Each number is 200 + 20 x the weight over the matrix's rms, rounded and kept within 0 to 999. Layers, rows and columns count from 0.

# layer 4 attention value, 192x192, rms 0.171, rows 0-50, columns 0-63
214,184,210,211,203,212,194,206,203,185,211,175,211,192,252,207,209,199,203,211,206,199,203,200,191,162,191,222,217,191,192,151,186,220,177,226,213,183,176,209,201,196,243,206,188,193,202,187,188,190,207,193,207,198,200,223,218,193,177,213,176,174,200,190
207,179,208,220,211,220,211,202,179,213,220,189,205,172,199,169,192,197,197,216,216,199,204,193,209,230,176,198,190,200,209,190,201,175,179,194,171,184,187,191,180,218,225,200,206,195,214,207,210,190,204,224,217,188,178,205,177,196,183,202,194,204,193,206
179,206,198,224,193,197,193,234,222,190,239,190,199,215,199,220,225,200,208,210,219,182,241,191,201,177,203,184,170,170,205,207,178,177,188,204,213,161,234,202,217,202,163,197,191,190,205,201,200,219,178,206,215,184,216,191,213,208,185,189,206,224,196,176
184,207,199,207,198,203,197,203,212,199,212,211,195,201,200,174,215,199,186,225,197,186,196,209,212,195,186,204,200,189,218,208,187,185,218,197,200,196,192,222,199,197,176,191,203,188,192,198,223,195,193,219,196,179,199,208,191,230,197,216,195,210,207,216
188,210,201,200,188,213,176,218,192,231,203,200,221,224,173,189,240,188,177,179,221,201,214,254,184,201,191,204,191,197,210,193,197,204,200,167,200,197,188,192,202,225,207,191,204,192,214,201,169,208,170,178,188,192,217,199,171,216,202,177,201,189,206,248
216,180,199,224,196,186,194,201,199,198,210,177,175,193,194,198,202,183,190,213,197,205,207,218,203,206,196,211,192,208,183,207,215,196,212,207,212,202,203,204,200,192,211,198,191,187,207,193,212,196,221,201,189,206,211,214,196,186,222,194,197,215,189,217
220,182,225,199,193,184,217,191,243,195,176,233,204,192,226,205,213,201,187,184,196,203,186,187,190,212,196,162,174,195,213,184,225,208,207,181,182,194,201,186,196,177,195,195,188,176,172,198,207,182,184,189,199,207,181,204,190,206,204,210,209,202,231,209
199,206,205,175,195,189,201,221,197,191,187,203,182,185,214,204,206,201,211,217,238,178,259,218,184,170,198,191,162,195,208,231,204,209,213,204,205,222,217,199,228,209,177,165,196,208,210,223,187,222,200,199,195,189,195,198,178,202,210,208,200,205,183,223
212,202,191,239,209,223,196,201,204,223,200,201,211,192,202,215,195,213,220,222,187,170,204,221,218,219,211,221,196,202,182,190,205,174,200,208,177,203,204,203,214,207,207,180,223,200,195,204,214,218,219,217,215,202,166,194,195,177,224,195,190,165,184,212
219,221,204,198,209,208,211,215,203,202,208,208,185,202,174,200,227,205,207,193,195,215,183,209,193,208,183,183,188,188,201,215,198,183,222,213,164,219,189,181,204,215,205,204,184,234,201,195,177,204,182,214,194,182,196,189,200,189,220,195,184,197,206,203
191,166,191,177,215,196,197,169,217,214,201,177,223,199,220,194,201,217,209,208,190,200,213,211,205,212,210,211,210,180,187,210,191,217,207,215,221,179,209,176,193,220,195,194,183,178,203,203,175,205,197,195,201,184,192,216,201,200,213,187,192,215,232,215
195,198,185,219,213,171,209,214,187,212,168,221,204,188,190,173,204,184,200,186,192,206,227,178,205,198,220,220,236,188,212,178,217,185,213,204,201,216,202,176,206,173,211,202,173,194,179,210,206,191,205,244,210,193,207,203,187,199,218,218,192,243,201,184
196,169,189,189,208,199,186,216,189,199,185,193,196,195,197,214,218,198,217,223,188,201,200,183,222,215,189,220,207,166,191,189,189,185,186,218,169,211,189,216,201,207,217,209,176,215,209,203,202,220,203,201,215,183,180,196,181,202,178,216,199,192,194,225
202,212,207,180,211,189,186,196,197,172,215,186,194,220,223,194,197,196,228,179,240,202,191,191,212,195,198,214,181,192,206,192,178,231,210,214,202,195,212,223,199,202,218,205,202,169,201,169,182,212,192,205,214,187,207,195,193,202,208,200,205,191,217,189
212,223,175,203,198,209,216,195,198,197,203,214,202,212,188,214,206,196,198,172,207,209,188,203,220,212,207,201,191,206,197,204,206,203,199,188,219,186,207,206,211,186,199,172,196,197,191,223,173,194,199,204,192,230,192,160,204,182,234,194,183,171,200,174
194,165,213,197,216,179,212,207,212,225,220,199,194,200,209,205,198,216,212,205,208,220,205,177,176,139,206,206,204,193,200,216,188,185,204,207,201,185,213,219,199,215,197,159,204,191,194,211,202,187,195,195,195,212,218,235,166,197,217,188,216,198,199,202
196,192,182,190,225,215,211,203,202,198,207,199,185,164,210,197,175,231,200,178,202,195,161,189,208,188,208,186,199,208,235,182,226,236,197,230,195,178,198,220,166,211,204,200,218,194,201,171,198,206,200,213,242,231,224,216,186,192,208,189,205,184,217,211
215,199,202,213,174,202,224,218,203,197,205,209,197,204,192,220,155,224,212,208,226,198,223,212,218,231,178,198,228,189,219,204,250,197,187,164,193,236,192,202,221,197,215,228,154,191,206,229,193,199,198,196,193,217,211,201,189,196,198,202,210,211,209,180
201,231,204,207,210,197,198,193,203,198,204,195,175,235,204,175,195,235,220,200,201,197,191,187,172,193,208,201,207,186,187,211,214,214,184,215,195,203,201,195,173,208,213,203,197,189,197,207,207,226,193,206,189,235,193,194,191,194,192,182,216,216,155,219
200,179,183,208,207,218,201,222,196,189,199,183,192,185,190,206,214,221,219,212,220,215,196,184,217,207,217,209,220,189,194,215,222,173,208,207,206,192,203,185,189,208,191,209,204,208,210,188,205,208,222,198,227,201,185,192,205,187,230,208,181,185,193,199
205,191,186,191,201,196,219,215,223,169,206,211,188,198,212,240,191,194,201,225,197,192,171,222,224,205,184,208,180,212,206,189,168,203,202,191,195,190,210,233,171,168,187,196,209,176,214,202,180,195,190,200,210,202,206,199,205,208,219,204,181,214,219,180
196,210,222,225,204,205,205,207,184,210,194,189,233,194,194,198,192,168,201,190,195,220,201,212,188,190,219,216,195,210,190,213,164,193,189,196,215,208,188,178,179,215,237,176,230,195,200,225,165,220,204,195,189,172,206,209,223,194,195,158,226,212,185,198
176,207,225,206,210,201,181,182,192,217,185,174,215,176,197,185,168,207,207,242,217,202,245,215,187,211,166,236,180,194,179,204,212,176,205,216,217,193,181,199,216,227,226,220,217,198,178,196,184,219,190,183,217,172,204,206,203,205,188,247,205,167,221,194
199,203,202,179,226,195,220,231,217,225,192,198,216,208,214,205,210,196,178,178,208,203,210,198,210,210,162,199,208,190,216,181,193,209,198,201,211,202,171,204,223,213,206,199,192,175,214,222,235,185,173,193,187,211,176,206,188,221,220,214,203,176,228,203
222,194,224,194,194,205,201,221,199,185,182,208,179,199,183,206,188,204,185,228,187,203,186,207,205,199,209,206,193,218,218,173,198,163,194,171,215,204,206,180,199,229,207,208,217,206,220,227,215,199,202,190,204,176,215,200,191,201,150,190,226,208,197,209
202,198,209,193,223,213,209,193,206,186,195,219,207,207,207,200,179,175,155,195,222,204,214,210,205,188,192,202,206,203,208,183,220,200,195,201,201,204,186,210,224,187,212,191,213,231,221,226,175,189,186,204,204,216,191,197,206,198,179,218,200,194,210,191
189,207,213,196,208,206,182,196,215,233,212,165,192,202,217,184,214,203,179,208,209,206,173,207,180,215,174,186,209,224,188,191,187,223,203,186,193,195,181,214,175,185,200,198,198,213,193,228,191,200,213,186,192,181,204,229,202,221,216,185,165,195,189,207
181,215,210,175,199,208,211,204,184,224,223,217,188,205,208,208,182,196,209,216,206,197,183,182,211,204,180,194,175,199,214,189,207,194,213,207,171,177,170,223,208,206,205,200,222,220,211,211,201,197,188,211,205,188,180,190,186,186,179,179,227,207,211,201
187,207,188,170,182,191,219,197,181,183,193,239,204,239,222,203,210,201,196,185,209,191,183,215,206,224,199,164,200,182,196,186,184,212,209,222,197,202,191,219,181,188,230,190,233,185,191,187,189,221,177,190,194,202,204,202,175,190,208,198,190,201,237,221
211,225,202,209,173,206,194,197,209,188,198,182,202,202,161,205,191,195,166,181,192,220,214,202,181,201,225,197,225,212,176,208,171,216,179,202,204,173,199,187,182,206,196,189,218,201,215,210,253,195,216,182,188,226,166,228,229,194,236,189,163,200,205,184
204,206,197,198,209,197,199,181,187,208,185,196,215,194,177,216,224,188,223,183,214,216,227,197,191,195,192,209,183,202,194,201,173,188,187,216,232,190,210,204,242,196,215,208,199,172,201,190,162,209,175,205,170,198,214,194,230,197,204,181,186,185,213,189
206,191,202,186,199,219,174,196,187,220,198,200,227,199,218,207,215,222,187,195,192,210,186,192,179,172,213,202,209,211,189,206,193,205,206,209,204,208,187,198,188,179,214,197,213,193,218,226,196,213,200,226,224,220,236,215,196,188,193,193,199,169,214,208
204,168,247,199,199,162,184,183,200,214,221,219,220,227,220,164,171,205,210,194,209,198,221,220,212,177,182,183,192,186,211,208,187,204,179,222,207,196,175,177,227,210,222,184,199,208,204,224,228,216,163,217,189,205,207,188,187,199,198,193,217,223,199,200
219,204,220,204,174,220,198,178,173,194,205,197,197,201,206,195,216,201,231,217,212,191,185,188,205,224,204,169,207,220,191,220,228,164,208,196,210,191,221,180,202,210,206,154,201,217,230,221,207,167,192,199,173,181,197,156,193,198,209,195,213,196,174,209
164,219,181,183,184,194,182,220,179,172,162,183,186,199,185,192,207,218,193,240,198,192,195,206,190,214,195,214,213,207,219,220,184,219,205,208,190,200,196,193,192,175,200,237,170,195,209,212,189,178,204,190,191,216,195,169,198,227,169,227,197,203,193,167
198,216,221,184,186,214,195,219,185,206,192,192,191,179,181,213,187,199,195,214,174,201,206,193,188,208,229,192,198,225,187,199,210,168,201,197,218,200,193,185,201,207,196,211,210,209,190,222,223,190,200,186,185,192,196,209,173,224,195,204,208,187,177,218
176,183,191,174,211,211,192,205,197,216,212,183,177,228,217,185,180,208,214,216,206,179,216,196,186,204,197,214,183,200,212,212,235,210,192,205,214,198,190,200,204,207,168,189,215,204,210,185,210,235,161,209,201,192,190,181,168,210,195,202,203,189,189,218
179,194,208,198,196,199,207,235,199,203,194,201,181,210,175,182,186,237,174,218,228,162,201,203,211,196,182,186,190,203,229,202,229,188,211,189,168,190,179,221,191,207,182,199,193,190,218,178,208,192,200,198,218,214,202,191,204,219,185,219,222,207,208,191
208,184,193,173,184,203,197,194,208,206,200,209,193,231,219,205,208,236,190,198,171,190,172,208,204,206,218,214,194,197,174,182,197,226,216,173,215,175,210,194,211,195,197,193,188,153,202,211,201,196,212,200,205,197,184,215,209,210,205,191,200,218,218,192
191,173,221,207,196,218,209,208,196,195,218,199,183,205,193,186,193,198,213,201,213,190,184,188,225,220,212,181,192,210,176,169,190,213,180,181,205,193,209,209,195,195,224,192,212,211,221,204,207,182,186,207,197,212,174,231,186,205,201,190,179,206,183,216
188,196,203,192,189,219,179,223,201,232,216,180,186,200,183,200,200,212,221,196,220,205,209,183,203,191,196,228,178,203,215,191,189,175,170,204,194,198,213,204,217,201,197,183,196,196,224,222,166,196,196,207,223,186,184,185,227,196,210,234,198,191,182,201
197,185,192,190,205,182,198,174,214,206,209,194,222,195,220,216,207,189,183,221,188,198,235,208,199,195,182,214,162,195,202,244,205,196,185,203,227,187,174,222,236,167,197,204,176,208,193,217,231,203,203,204,207,191,200,187,183,200,201,217,189,203,214,191
196,192,191,185,218,190,196,192,182,190,196,232,213,206,210,222,210,192,176,212,211,209,212,188,198,215,187,218,217,198,193,197,203,199,212,177,213,218,189,185,210,209,211,222,187,185,169,208,183,193,209,195,163,188,195,215,208,185,218,213,179,191,196,184
197,207,207,195,182,178,187,203,179,196,194,205,188,209,186,208,198,198,256,201,239,197,201,214,183,180,212,229,182,215,209,193,200,201,223,197,205,201,216,180,204,204,202,162,221,228,212,209,214,197,199,192,195,183,207,193,210,188,215,206,192,208,197,193
207,182,215,206,178,210,217,168,212,193,206,204,214,221,243,219,207,207,195,212,215,182,201,186,187,208,209,200,170,185,207,239,203,154,216,211,193,182,184,180,204,219,194,217,226,206,200,221,166,162,187,222,200,184,176,205,212,202,192,208,201,212,219,187
196,200,175,212,176,214,193,199,196,193,206,199,215,210,207,212,227,194,196,220,190,203,207,209,192,203,194,174,186,198,203,218,178,224,184,200,191,200,230,214,224,193,189,213,213,199,222,225,197,189,206,201,190,190,206,170,229,183,202,203,188,189,199,190
189,224,205,200,196,189,198,204,211,208,191,186,170,190,166,181,217,199,180,193,205,210,165,210,207,213,242,174,214,224,203,202,185,195,185,181,224,209,225,181,179,201,171,182,200,204,195,191,209,196,215,190,199,198,192,201,230,173,205,167,178,195,154,218
167,205,203,190,181,195,200,187,171,211,196,188,217,238,222,212,210,201,196,191,230,208,235,197,221,213,187,183,193,191,210,209,181,192,191,194,199,197,193,221,202,193,196,177,194,192,184,194,201,201,163,194,203,211,199,202,193,201,170,196,203,215,197,178
202,199,178,206,205,177,196,183,215,208,230,199,187,194,198,193,191,174,159,198,167,227,222,209,181,193,173,211,174,227,165,167,220,200,189,194,188,210,187,187,211,199,236,224,173,187,209,197,222,190,188,201,199,188,214,169,172,207,192,198,193,207,200,205
223,208,191,202,190,195,211,194,197,186,197,217,220,181,188,201,180,188,221,195,218,214,224,188,176,205,179,196,252,205,215,223,212,188,233,201,203,203,190,192,225,205,203,221,198,225,202,207,206,180,203,198,215,205,215,216,216,202,207,206,197,211,222,187
201,205,197,204,198,206,177,211,183,189,168,214,196,191,197,199,238,192,203,192,192,210,181,225,227,196,207,192,226,216,201,215,199,221,194,217,190,209,199,195,193,210,201,190,183,231,193,194,201,184,250,202,180,263,199,200,216,176,213,195,189,195,195,197